config.yaml
head_dim: 32
d_mlp: 256
vocab_size: 678
norm_place: "pre"
positions: "learned"
qk_norm: false
tie_embeddings: false
extras: ["capped logits"]
beta1: 0.95
grad_clip: 1.0
schedule: "wsd"
train_tokens: 131100000
Each number is 128 + 24 x the weight over the matrix's rms, rounded and kept within 0 to 255. Layers, rows and columns count from 0. Numbers have three digits each.

# down: layer 10 MLP down (transposed), 256x64, rms 0.378, rows 195-255, columns 0-31
# gate: layer 10 MLP gate, 256x64, rms 0.42, rows 196-255, columns 0-31
# up: layer 10 MLP up, 256x64, rms 0.384, rows 196-255, columns 0-31
down195:171137143142123098171158099157128099120138121118096126079116165180124106114143128115156065147101
gate196:090135102104128139138140146108151116102115136153146112129104166122107134168159131128161135118133
up196:150165100136117156127126117147121132127118133132149112113075110141115153124148159144077119122141
down196:130124144125083148152121087121100126154143134148094151134147125114115098121141128153122115121118
gate197:081135136150133118127136167116110130136108132130098130097094128106107126144141090106107124107141
up197:151128106108145153149111131067131139166139135164102131092146159149159119119144096128177173132099
down197:106113096150151124131132140151087106129155170148129100090126117115118141123139109165188082124134
gate198:122135131172134154076114139129124127168132113124097116137103123122126137163172154121124128137096
up198:129128145122133148128143147121139095128155142109125093113114145147155138076109077133137149152090
down198:124134119106132160164110117130129118157184117126132107131120115113134144107129101157130121164154
gate199:126113131137188136144133150158154129173175121170080090139123131139128157100095102131072119173094
up199:152139166096107136121134119176163187124123087119100127145121155180112112136195113161119122139108
down199:148102134107139145163089136113132108091129161163119161099127127151064097120100115051124173101137
gate200:147116127117132125110121130109112113122121134105136107128115140169105104126155153112125120121138
up200:130128138100134145146118149172168114111164100180126109135137121097121133137122136116125134147108
down200:128099121132175110148099140135120125099122127102139105130138084134122105105140122086095116127114
gate201:113119140121155101121166129096131120102091125135132141141097105147117133101141109105109065119126
up201:109131174123138114133091141134134126180158128158141119138134106112093178139102186148091131142133
down201:114081114135136161117135162151086100129112123116080166120104122153133151127149068144150136084150
gate202:107125152115088114152081094117135131130104151120082146133113087095151145106164085107111151128137
up202:137136153114124115119142117132110128158130125107140080139153118125086141122149136163131094133152
down202:095115133132107097149143171141124170130136130103093086103158103116142125164125138147107143122135
gate203:105105161172098135142103124118069093118157167108108100135140120090113154127094066066130114112182
up203:126064134141128184132117078165121119088129081130155133109137106117106134105090105206126105134116
down203:090141129144110081117087168142139148081090123109133136153154126124151104135175122170127096104109
gate204:127093117158134108133111060102090163141165115127108146103119123174099119142065167136159124123153
up204:116140130126139120135176135101148137144163136153156148169186103147113148129197149133168086115160
down204:131115156142140095174095132116118162127146135116056134168094160109140147149137089140139100145147
gate205:173116146154129153142105125107136128129131148138120156133092158139154136130120119125088154116127
up205:136162114154117139159118114152141116074115129127102118103163158138109097097153106148112136115111
down205:077150146121106146104115107109120152144134116129161116118187060129127126127133164125159135144140
gate206:140190139108122142111103148084180164126156144140095118166138102133163181130134182087107104129159
up206:130108103130121135140155116146156160141199133123152110145137109118085176126151125131096123122146
down206:146141153143124183150109151161104136138126078101100118141075133123158137109126075125143098112130
gate207:149072115136113122115125151094101066123118118130123152139123095143103103105092126141109132110105
up207:095111151140096139121133100097133143160129146130135094090126153162124115120131105105142133126127
down207:124124129108149122102098119151124089140123106120175132106093115112115126123133140159079112097118
gate208:074105139101101107090111101116137110145156148150124150136107142196123144132119144131147135117149
up208:124106100124105101147172151076107082109096137135141104126127126130119119147146114144130122162133
down208:112140166095098114096140162139094139107170089129177138110136106129145149076101133137101086115138
gate209:126127108113141137101171104090136126117151112144143162138121111124118127155159127073102135106157
up209:151134165121099140125109104112218122159111147134133121173104131078112122146149170154103171150162
down209:110143154135140119100156121123161161135150161119181144104146088117139148110121121105096150170156
gate210:131161138128133114138134125135125103122140141164158170133064152140122115120124134187176084149135
up210:174137142129104119151107117123129119171153134131079150162133118202118134102083124135121093105156
down210:154111079093125167120094103150144123134123114134096081137142129111130098139145134178135157146104
gate211:121157122099094152118112094156157113129104118122117101150109151126113127127165083128116166151145
up211:130130139095095145134155133109103113087170129146137115111135110176120161159126151141139115158092
down211:102143149148149138132175096135136164160132177141150169136110122118132137129109120114134123145125
gate212:163117140172093152143145138142104112181157152138120131121150111139186136130172125137084094186127
up212:154177146149135162097151166184137124096158156101101096144148146167083096157161136158120171119148
down212:164193151165147154130076137105124104146125105092219095145171167153144045105143092148120153121138
gate213:132101101098105129094116145128127107127166108144116174131134140124143121137165135082126128152166
up213:107157142096082093169106159118155104100126174101162160199137111105140121121124093126125144150137
down213:158207124131116101132162171123132149097085159148154163168181135154134132102115108158173133117114
gate214:143064169112140181107155127110145120123135183116108137145107149181134120137186101127112193105075
up214:066136141106153117119128091121134120147145157089094094129158140128096107091128143103130125167140
down214:119104104157111111164165137161112111095147144142163146079092136173109181098150125101178141099134
gate215:137107128170093092141111131118108101160188099132096137153152111091191129147088127145113116128096
up215:113169102133140125140145133108106127161128115091127130169125129130153124166143124122124151120123
down215:121146126121177097133119091164117155138112107116118092114133187153110166113164155128152087146159
gate216:117117069137117131141109097106135136119111151131110130133153108110145163161114147101150140123153
up216:106161132091144128137146121118136172137137094066149118109097134141160147124107139104132109146133
down216:152126112119114123115151132141175128144134110159090136125126121137111081137119152109131172077158
gate217:143165125160150117130176105086147080098139113136123138154129137104088134156156114141135107085163
up217:144108164148141120135118144125103137144063186119138130165113141124132166120177122098108091177109
down217:118182125089119138151172113105113126147165089126096164088129105163142092081124132121116115098115
gate218:185112103146128127103143080081183117128124126123126099123143148115155141162136117104171109115125
up218:110145128119127177114132149173115147159130134129091112137159122109111163145097104150102119102165
down218:110137122086107078106160123136102129103185084109086121154136143128179136108089127097146142135158
gate219:090125171115131136108127112113102138119116120149104118125131104164123130153135112148102091107147
up219:152091132153122118159107116110145113141151157128109133145138115115106137126124125119113164151103
down219:093101117134087108140084110136155099112141174179097160134101118118128098131094127132147106090154
gate220:094125104173095143175169084075164103151189120138099145137143126167144152102161120101106117116113
up220:109099153171101113144108176103157115157151100183086123163122128158116176109091122160104154156159
down220:138179128110136159161159098110142111136155130200121131122161100094073133126104136118088139143161
gate221:128133152125123137133143115084157123125132110172142108093125122111111110121102132112153149124079
up221:140106105151167104135089107170151123137091117116147182130140086118127124114178105151140116134123
down221:110128136120116152142118140123078125160156160113126146105103133147141096114140111133154131113120
gate222:142152089092121127101146113115116095110139129120120136169119134117175117147149156108159136142123
up222:124132123051134132093165116092151146154102133123120160110120183118128139142143119131151174129140
down222:070112139127144157149087113106115133134176129120082112096123144142138129140096122113113114131128
gate223:126115128112150136123119142130090133115085140168129134139093104146116135109110161140108129095145
up223:152096104130141140124130135120109129177154085129113165132130154139116141170140124120156113117130
down223:134102107125155105116124139157149132106092119112147116140137109099117108114105151126126119128144
gate224:121141155134106130127141135128160123144123132094132134146113144101109120124149136099117109164121
up224:082109110109114095103128087121112113115121112150129115129118139118119127118122143154114133138173
down224:131147125106117154156142132137127125161122143121097130119164142135102112133112121137094106088135
gate225:124138095107146111105156141125137142117146136148116146132163066175118120144164131102163079138119
up225:142101135105134156098137155112103104118107094183154100112134131111130126136163151157191136134132
down225:112157129107111114115090088108135189118126147130104163168125155125134140135131114115104148101118
gate226:159120151116105140125085150104151136136154114165123134153148092075126173138107133123122134155117
up226:175152141129152114112104157135068135180151091158117129139122143075128118134111163117147160113147
down226:110099094124104095086150126098143121118103111121141162120126120138115115136112110116132109112162
gate227:143144119132144138154115092117132148126148140123112173100083179106075105143142121117157178125116
up227:106095151103111161140143125133139146093141100123127098149159139150159118151125103159157079105129
down227:138119180138156138153144137143128168188118108116115130111125127110125120127095165097121118120139
gate228:084112131176125134136140130111148131132101117125122139086134116156155144097174161137155137133125
up228:171165088130122138116156118159125146108129170138148135168124154129130138158127111096153172115132
down228:163141154143109120159117149136161107138100165170115144136104110121089118129150148167155119141116
gate229:108161129104121114146153140160131113151098184110114129139101124092103172096131128105129147160150
up229:150117157123142137113132161103151160120150086128142139057066141114131160155103141145124132143097
down229:133091141133154103157112124134104097137181100142097104112126164136098074139125104134129104126151
gate230:134173124131150138082107134094083133175186131136140123096148092117131130111186085169150111127123
up230:131112124113153150128124140142099139111144125101096105143145140154164119086143135141124091100157
down230:144154133113121108116099164130120102133145133079158099128175155145162139123159145139116112106116
gate231:156108147133121131116092154126180117129147112161132119181118115106105101124130151116081141129110
up231:150127187130143140110098140102123099159123140178136114172134130123129106120148160148102113127178
down231:151133091139125154122124087164193122115110097126122105131090107119107148144157127134145108096087
gate232:152160129139118080115107113097170146093169139147116144136143146137093098142160123167111127157143
up232:102117120133197123154157148108125118159168129136122101122167141138123161124140144172071133096084
down232:122121141101130115097108194119103156151181090099155130142171159147142139160117081113107100131152
gate233:161090127110109161112117106177105108116083140107088125157100133096150165139148121157113123100156
up233:139159132146122126114111128140133118167122097117175171143137103123118182182123138179129146130108
down233:110113118120141098127095125137160086155120120126121093141152150142137115127174095129105117133114
gate234:167151140118110111118101123150141105119128137139101135145109111150106134143106135122100183164128
up234:159093108113155171099128158129155125123115115116129135115109107113152188128097157131114120135142
down234:107155097123129120133131135110139069134083138114187182104106123138151109148092107174137079128122
gate235:160107133112149123158107106141113082142158185140099148109176158172133152139153100110153132102145
up235:110099139134176113125152117130135102172131164176127129137104120142160154136157069110103135098135
down235:133129092093123152136121130138154147150172127129094182118103118176122135131132084076154137086093
gate236:115148180146104126133140133126151174097118130113167172133103096135131102147105111168131094132103
up236:091165173107106148126108097114139133166183130131148148156156130111157139152129101171111095125147
down236:109179066109123126083154112113155118113127118166149129106117123144136115144141121111135156133136
gate237:160148176150113153138135094131172138117092135120128172163104094129122106168145097155163146142129
up237:149093156144130122132098118139083112119121135143140123157133179104119109122125164156090090140111
down237:141142107121144114104099114103118091130131104136166147106099126152153062132144166074116145118090
gate238:136119122140136165138112186162130160182141126182082145130115098124088140142109121154123124108136
up238:134105137140126112144125118128132112085127150085126125118114160119115144142156082140162138122130
down238:165143127196122105133157101141168116175128109114145130123124089150111161128158106144119117105156
gate239:128134143151127131110128119126143153145157155108082098155113125146169144106130091133107089136104
up239:145119121101141140145143111134154136127118117184106182160165116169110127142080190128141153182142
down239:164124131125104096142066090143136122130164116144072112102143097128128133133128123172144078104153
gate240:119094106147139126169097143120134101144116144117059099153098118099125127178111103120136116111124
up240:159103108125099183136128143126125162117166096148125107151093120108123147121138158159114111154138
down240:155114136160141146142143131156122118132102151150144137120150168140143160093124126058157138100154
gate241:118122113149151152145184126139147141143155093200139159100109137095127133121170134113179121123104
up241:134159144130136148074154147068083125174124109102170130090113144127128124095123112145103134114119
down241:157120111171136123133082153125133114129100126105185130152090123125136143148120168174115161103120
gate242:132188120110180123108105157081096073121163144155134175134116113158141107121117137124174092181118
up242:109118140184125121140124159141137119111170140106129111071143124116134129159168102117127138103152
down242:151157150102120131104156117106159124130120136157135165122135131169126139131060147077097134112106
gate243:129120135127122177151188116118125161134120103148068123163105136141098115091136120091157175135132
up243:182122130142158148144166071094129139135135148123161121090111157142104125116077111143113119127163
down243:109149134165158089161109171107149101110098131129156121075125118135145095173131103163102095107124
gate244:168146168139109164130073149139063118136169168122093155172121097135151101150119111159105107098110
up244:138110153094096124118073115115125125116092161145154160157130129141131141140150178134118086114120
down244:151193128084142125123153144132123111098128120120110136135147108092112110115127156128115183109077
gate245:110138161118082168142123137124134121148141164112138146092109093094142183140105134116104136113116
up245:130137144154093105155081122106160090117145090125131150166171092140120125135127131162117103140143
down245:081093124140171126124122160139135130127132128141172121096128160163160146088094116105139102124123
gate246:144125143155120097132114136083143080143191118143110116122131122188133148193119123106143122111145
up246:111151103167161109118132107162115133125105103152137120137119142173149141133117143177146146114107
down246:092136097113124132123093160084129137104131160078124111118173162105161108152122143096141108171160
gate247:139115125097136111153171126101106105098128163123124109132093130130116152134120056155138124137122
up247:131147142113165162149114147148123129137191128155158119162137126132135097167146135140147130125123
down247:146116132157118157119083155153106096140074149136140116156097171151145132155161060129098128105106
gate248:163119142132154126158139144154160187133121139134090121117139120141164146108116098093108122113114
up248:144123113118137106104119114124126112138097109121136108115121120106164144117175145146159151109098
down248:105094141105103109123104124108110092153120125108107122088136145123117111100129131166131138103145
gate249:104149103112108131120116122104111124124149138125102168159107128137098101105109114131116096160145
up249:155092155114192119103113137118086110156135111120119132123165127153172126166118131099099133123135
down249:140066159131184114103132120131101113155161147123131101111103063063130132124138115108119073132141
gate250:092145182194107110163121119123120141150155112128103170140123147118096141123161078118138098130106
up250:146141126123095110135146175166159148091123149149100181129135136082149145120087171103133155120136
down250:136131112104132115143167079133097149123165164171098133138127150126141167123107157138152118192135
gate251:115119126166123138135128131133156154153116172095135146134111138159130078144149145142146110129154
up251:144133125155083109148139095112152121122142121107137101124130101120123144143088095104123074164119
down251:104107124110140121139082137146156130118111137153128088132154108154116110129120151097139124114144
gate252:147138144129102155129152128118139103080158151121098136102103116120146155133125124115137116167137
up252:130155140126120146076145133101134140157118146109105144126097092135132164116094161155104143151126
down252:110117085116123116131150150123111142155133120135119174135116158151156113092123122093142128134114
gate253:154128092145128113102105098169145107134104129105118138111122089143101135124117113135109141119144
up253:136107132150133180099154181126095123124119124123124144136125156129184126167121115139161141125123
down253:116130174132132138143090103142120148110159139138123120126149131132109157156117111137125114105091
gate254:107102144139171151095134112143155095116152146161117146149128122142109144124175122079139175156128
up254:117089113113139109108118142124153112112132132162147104121139145097125137104075117140127147184140
down254:159123140117099110154135116152128137129125144120145085137120087093117106112105168120136156159128
gate255:135143120090150080155117150091098140124105170144088164148120145142151111094140130066151114143128
up255:115134122164146149106130182130116116160117168170167120153109124139129140125144129151157103117076
down255:126121142094125106119126163154139134104107133112160119066164121110156148127150131194132083151128